python train.py --num_attention_heads=5 --intermediate_size=1728 --norm_eps=1e-06 --parallel_block=false --init_std_qkv=0.0202 --warmup_steps=259 --final_lr_fraction=0.0 --train_tokens=1573000000
Each number is 128 + 24 x the weight over the matrix's rms, rounded and kept within 0 to 255. Layers, rows and columns count from 0. Numbers have three digits each.

# layer 3 MLP up, 1728x640, rms 0.0364, rows 1512-1611, columns 320-383
134148181191102148108106150172098101127132118139150167128124103153109109125127177073136148135098109081174127112100144096134129150194123160106137129128139135130144166127132107142065157117154119
144141118110153129085160149091040105097112144090127116101150124134131140139110114139112125123117091105109145083078123118181100127124147167160164151112129109154115147119164132169185109065149156
142074125151142154147141127132116096112119128080126157128151171156127142121093096166117147107096114123114138126125120141168114089146130146133126150109131157118130098138104147103168104125101105
105143092135111147120108182115093137165131122147135147120110145138140160160136121166119134079134137109130093147138099127120169145120141145133112117188130124133157099140138106090095155121152163
135117161137152126125131120145159135194134139129127161126149172122150139132162100083149118154145169151178148112074111130133155087136181084148131135107127140110090134130154129140125142117116125
132112092116119086127136163130141139118100128170143114129160141159155106133168140128133113129103113151178066124146121138130149106147103124146138126114107114140119136123121103113163119160142126
122135104143118164093141132151133098101118152135144114147164138106144144103165120140098133109119106148096117124141134106111162095127160146105131139151132094135080097153137094142108147136100144
139142110131083155082127173101126119080129121114125137137140099143114116110153138128149091147146124131113095137137137123129086167163129103171123085135125172133096173098100157124129151128157102
131089165113130131110126100101136119112138140157143107126130119109128131154123136133103106112147149133122119149141112151110147140094104123172127145145148120114125152118130134123143121115120097
105163144133129071134098067145086116160150115096125105138093130101148124121159097088112136153157130120099095112157135102143155119093084131139133131127202158106138131132138101151134129140162106
146106131144139167116124097146175129138142118118135164088109098148128106069140139127136129136113155101119134128124136095145166096113129171157147155162127158164132146097064143130128137133098142
149137163146135156121133145114130133109141177083164142146161175135196127121111112120122103145138091108123105081134167149151126110160095121121087127107125112117090093126153143113130070086119109
098128149139097130096152145125120092137105128114141094103148121097144154120151062134160125143190097154124152136118097127142135106118118156103105113132133075113109141166152132146163138079149110
129110147133160139161128160129112109147149097158103183115137099143104139108139121140129108135121162160113106134135153103116145084115159116145120104119107166135099091118158153117120125110095140
106132175113127169102138107085113102075114150083134129098158138130137092122114132098121151157073119114137131058094136142150141100097120051165169153117140093093116115153171145161160099133118153
152124161124114110121086159103096137133140141125117086141109132135135125100128132139112127146152122112088099148117127114103063177140149072171100105173150118128081106103172133127114122068152138
141103200109104106116141115080100094129119143104134138151118116123115116133084096144107095109138106138080116090110120134113139095115117126108095124086091084125082151162131119123091175068139148
119086121141161113167127125142110093117114184130158119107161126157112097134097120117132112139124122153126145114143144122172144161125098159138139167133101147098115157117076159165093134114111149
147123126076163147161114089104126092109126130145105178119138129140146154084115132133144141150051126156120151124144129187174120119123135076115082187169094188121144091095112117089089142112100083
114158166123137082122101152110107134165099137133127169162123124079130128094153116103128153143086126145141091095144126132153079137153128145096103085123114177150121095149150090094115167111141115
122109140180151167146095103159116118075169108145132094157061141140169128096157166089163124130167167122118155126144133137157128135122127138161157107125173174089142138098129166137099127172108112
126154102132078125145153067111149164138160151112112193085133118129167150144090154138150156101131133104168145162172091092173175150105126116115122083123148161160162128197109138162106095134085126
111129164144156121154105115167136125106157108074129111162162141120117118110106128137130094135106123146128127112123112080139123097068131095174144157160108184076150149078109088186125075107124102
083157138096105094112138157128135130159133128104140122163118145139138130117090102104109068076100088138155143108120140152170109149145140124103081117141103159151122125164138113133133146117114133
158073129173089142159130140104113147169119142166118140134119134124106100124137116083159171138138134125095159170140091164140187098125100106100131130148133164115208131149160172146079141113088158
100122146119121101104120182090135112104127147155126094119134109131109140137103134095146145124133111122128167183117156163146101145124132157126093116129155115149066153073146118126190160137121101
142126114188099128088116133107147153142114141156141052142145118119107105063173129136111100142164099164142137146079102103129127109084143147162103120149083099146136133137114076128161143114114150
158123135133101125130129104081093097130160144129145099109115130129146139141126099158121112125116117129139132118176127113165123091122137154109138124115111130129113078098153108131141123159123131
169104123171129188154144103166141132146119124131092144175156091125105129109081128092086117117129125126092106149144180101166108076159117145104101126110102116115185092126176164165146162072141093
152105113151164093114116070120151128118107139120146113130165121164163119121117130134096112125181144129117159139141136111130130104125114140158121148142155164107140128125088141158107132117121134
146132115137116146139113109149115138104171150119150109119148089132153137130144133148117140121134143140117140147094177114104127118105178104210151155092159107132121107118139118131100139152125110
131131138140146122141123124149106151108126131149173168129182140135118140118118158104129119138133095132128117097121131140118095140105105125203137137108118136129158138120150157155140134116145153
145116114139109162118129118127122116174125132116113097132083127128129145093145131151097137142131133158130155078111106122128099099120072089133167139114124100124131137129120116140107132089129156
129162108136103121094127157127119162123132125136095102104139123145116128160129131109133116137164129141112147133126116088143143130084111064107187144157152116097100073097123106148106141124112081
085094112109131140140142092080179112125145095121104134113075092149136165114102142126137126129105111128141101143119081190139134141152139140104118127108110074131114136134136124100156091125099141
139128142131162121135137135106099135154157112133139166141141132111110152147159126117154108136118150155145113183109146108122122128128136108121096148153105093171158128097129118114147150133093130
076109121139149149147138079099177156088153117124115128102136125151088111100102130110181086124131110119150146122133101125109148127151144139109111114149149111156101133133140106106119113130112119
139125105104158100129158139100124150127122174106131107111156142114122145056114120134119149135146113116152125104102165088097125156156092170111145129160132086154121133139113112156124136133125170
128087093134123131116162153122095136114137184129135109133147125113176169161140144130124161136139134124138108149122138156146143115132111158152083115095110156137142124099112122136088145114128094
157130143080162098152118154145075133113107099096165089175130124134098141130134148110100111118192147164103097087107118085147142136103094118107120105132105097123145141089111093149133145083124142
139174130179132108112122067116127107099148118147164094150123131110167143117166110133128105135179137155121125147159113121127106133135127169112149099146123140128105149187142154125115155135126120
169118121135119164127110103114141125083099117092112122120125105157114085117130118141149111129128106127136117114147130108107121111078107121131120158161109151106152132130133070105139152133122106
110123107047144153150120092171108102105163178137149150140149129130094092127152115142114172111150155120099096110176182139109113128144130174140147093140114179151147153100119204092126129130092173
155133149130118123106149098103113135103084110093106124132155128124153108111130107102096099126086134139107118105090137156125107127149136125138116170149139105160131138138127136095115150079131149
125105131111125097145128116159124145165132159122151120106115121124094137149130127128126121119116157153113111120106091103073158121114120164146106085162121125157111128115134176107134141133143154
153117102121133172088129112109062132140132169175141181109133146112111143103097132128139151138098110101170095155118139100110091142176103152156081139091152113149124122164128140102179139126097118
093101130116141126100127124117146151112146155122216160151124157095108138128117111159106133134145113175111142097153134118096093144082099152118180137179141173140132138106115125145149166130123144
131109136138118107117142190092115118119148170106130105116135123116163097141163111155128095084125123137105169129144100146114105104169123184169101091101128130090114121112142149135142157156113190
138134118159148104158147083139120136124159085114125142100161140129111174162132118167148123133119180142137153182197127135106122145113089116158080130178146112120129138156103140124112113138120109
155132116155088155146136068147146145127130107129099155128090105136112140121090125108154109142135181102145087099164143101155128109110118142163158102131109108128080095114117120099118109158094116
104117109141100114123104139117166125121137164150135113138123107141183122084086143172100134130133121120157153128162157132133089157121109157147085129132069142114135098157168119090105095135155111
137140135118138126148119109142087077118108103153094156117151140087103150112114129106116109109181096126128124113133145115145107142132133127083122175121167138169134112103110182148098141121104110
126098129141114138127120097144153148176099129110112110115144133096114165123142112105148120121151085103120132101144105122127103097127122087110141096129148112119105094164172093181135092117138123
142128132127114180124122115138113135152126123165157128122102104135146129162118153128116116126166148111123088111118139147162136147111132174154152100120132101113151115073122091118109127090143159
126092179135119098125108177155168095173087124110117086127145089165147127121115112137128120140123084107137145152181128109124142127151150113111093116157069147142148167156156162112096142119143126
120155114113128140113134130141133141137106110113172139118114138139101105141136129139111118105139156146125113136090099100115097121130133136069114159108096108134113123114116102114135167157135124
099151208159064155136136165176176116155117115155136119121145083119126133127122128128127139146109114121104149126100069141115126093139109097108127085125081119108051158126091117097134105135128121
170107144111097193131169128173119141081084136121141089109136074158143088115112125078126184113202149084156104179125123151156131138122122104125145066109082168124156132109082170080122142157126149
133135169175163109145119147137132149159113079168116144136136140091133110126121113131126158144115116114104134114102095137114114146137132153144135095151129154150129104096136154111089112077161079
173105119099128079150139108120184157129108138112149150148173128128099156136140111121096103109133130136106144144124111081146141092097162140088116138124140125075134099105140112114125121157127132
078096126156116144097116112133146117128142099150106123105094113117131113150135111129136122131099164093096170143143139163069135136113129143112142150117091090115119136127169147132127167189148134
151150143146136130140166065099096145145141187113126140128130053141152107146120125148108136139155176120112129150086117145129181140120163107167115168145147149143139110114142126114108136142122124
101106108136161134058127107059139067133094128089144122173157106097143138150104166126123071125122149088113088139165192112118158088157117156112149155125153075041125133117077136150103147172118160
142149154133109097132120141081087140148108162086165141150131096111149140113161122193122092088109125140094091131130136112126156145129139145143132153089093122110117137159148122112101167118144115
141148124091100131163167125090141127143119167086118163152134133111120151087130098168107131127160114124122134114099136105149128141092140108098107106132084107135171137134141150153100119108143121
121137107101127083144113118109077144146102146153116140139132090152170149121103150063149110153091142110134093145148121162151139145107109134139120142109115127169130106117106097149093137128115065
172148121112163144137137135169073109150146114093176116149131129121129106143104127115132097126127104103124146143134103142136136144114110115134139105148104160194135153116164139121126097127115161
100171137092108137084112111144154123146104101132134159118107141141107106118137101143049152154129136128126141152145172071138112105133130146121109095136124123133143131144150159158187159109151136
096155148128142123147107109119106126139126113137124134135149139122123114173122123143107160147101116065124158112111133127100116115155087170106155125125132099083126157097124133120121150134127121
115103124153094184152165131158120155082115150150098124115129108125167126210118126152137137138146130109142096110114089144146147097110111130097113093129130103164136126137123160143127170177122118
123079124137138121098141146146141140156083105164149130102078177110158160142138126129125119150134123148143093116118141138142089161106108110150137085130126099096151135122180123132142083085158133
107132064167156156093175144106140159131148140135093127128168151139117116106112106133134173125148114144096128133132113083204163091112123114107127131138139101069096064115104118142163171128138092
125141155163138124123135125146159149113119154150138145143121142138111158134127129118133113091186187066105132136129155107126098085131141161123124130101171108114130092095159117159128155111147138
093104132144105087130132153119148124108157138095128103143113106107141124170135123155141141137109129152145126132136107144120141105116182149138099121143120137156163098155132108139160161158105111
114150139111108118126100078139112119138140092115099129110140114140127120114119148123124115114136156105141101138117109133096169161117163162122122170167133150128178154098108155115142142156127139
120125127137110151125128101152134140142148109131134133096193108123132111136180117128104111130144149128153130171106151113151155110117126082106119155150144126121131143135102115127130103111147120
110125139116180140182112104123140134142131106092123155134182128156173131136155123108117109133119139156123131133167110120101143173132126140140164140125140184083150104117096134095138134125098147
145149107106143147164130139131132176129133126130135154108062130158121142150098132123119126137167146128130125128145135110143111137114155116167172120123119133126167094152165104137135117101180090
098160109102123160143124080189145123144133128122083158116113118149132145113104130151102107108131133132134112130164142139168111116124110108127101126128112173124129113143144110100123120148128115
162142128123121150145124148117133113112072102140139111126078149140153118151118137119107150177148161136118110097173145150100166125152154104131104099088128142093105078117180138103133169123137194
098138133076110116112090143107090131168088099156167158092072104113112118120145137170122128101113150120090145127194100152109134134147121098119164107122145162104192107166157135097173120117129113
132119090150125136120100104141139136120140118103144145141155121122151135154123137104123111132117100122116117154161138125124114121150186132104143085138095116123131115141123100121119149121134153
116107120103110091155108133136111147128133105164128130104151130137108138111176124124137145130123164154099176127149106117139094184143085149139109111143150154149122115134161121124099129124142153
136157160161138159110133100127162152145130152127125152114111124149134156133127135144134147108150146133094139131103122128113120081117147130136121147138124122151116118140101112191122085149120150
119092121118099136105137140137161126140156102124172135110144123132103126148148108154109137115110067109098114162132099104149119102111068140132124119127180097145133125166126117157143154103151124
143152180130063120172136114146113109164082132125115088124089147134128127116106127164111109083144139117128128116102145104152123123148131072137142098166137098143133116141139114104094080093122144
110161163125089136117090118126107125122143125108112102154164091150124085133150160126164101192062114101146125137108111178145095126116115122165089120135099088146109102116138132130167132089125147
080119098171144103116132092196143149145158153145130117109139152146172084186114163128184148113131095108162138151146114163125150151135123091116113129120156133110110152092088147142141142136093079
115147111141099177145168158128153088145109127135121130154088119155105128120142132092113169149140184196106081134126158158116104090146110125108104113181135144128149076101099141112105114111133106
154120150106108149105128091145134162117142100155121152137139121148142077130091171146146130143109131089125120111123154165132134139111110135121078174126127128139135169119124137102116151138113118
124158127105152139119097133190075133130133110136143132149173166075126144125116090119135109139116100154133158143131116120112115078162099107162129149138121151118111113152137106094101114145168155
100134126112139153135132124151144137073152156148134140138120151109116143150128146105137096133143134084133128120112142098105144141147110119143129111111120141147098148127131140125120100150124150
122147137160130130117092128113088136143164165126159100111120107045112152102164108142143142137139139122092137119103101124152138135117130118101106082127136144109086121146163108130128154165134100
131128122186133162152116132172149136148126099153111158113125117142161169142106129116172162103137172147146128137123104154119137113072102115138144122154114135124151150093105085122176147145143114
085119114122104154118186139067176122117129160103139099079151146098123196131086122110187109121132145142149171140028157131143108130132191118127158158161101135082077098084145096168140113099155135
147161114157103154077122147098115113101133183115104146199132112111158108146112109147125137145109113141123113100120154120108125129144158122176137120104059095122132144114157146119090129122124119
120102162150123158140131134139107168112143098159135120141124114162164100139096146155120108129144138141141096153131118095122139152132119114129149161126134151131141166133135124112136085133110109
134090119132091137148133151123151102169096131151122144138158132132105123178136130172104146096112098097140129143102136121103152174139140126117112123118096096126139138106106083122093133127109089
088132126134128161110130136123137123103100130133124154186130109175130122136068153091187134147132152165163115121148084128092097128162152104141168156129124171122122157170134122140128156127123190
149161134117145099137133106128097116139115172135146154119128136145153173106153153125132133108135107157125111127116124143111146119150111084126143147112085089131100142146134098119133109148177148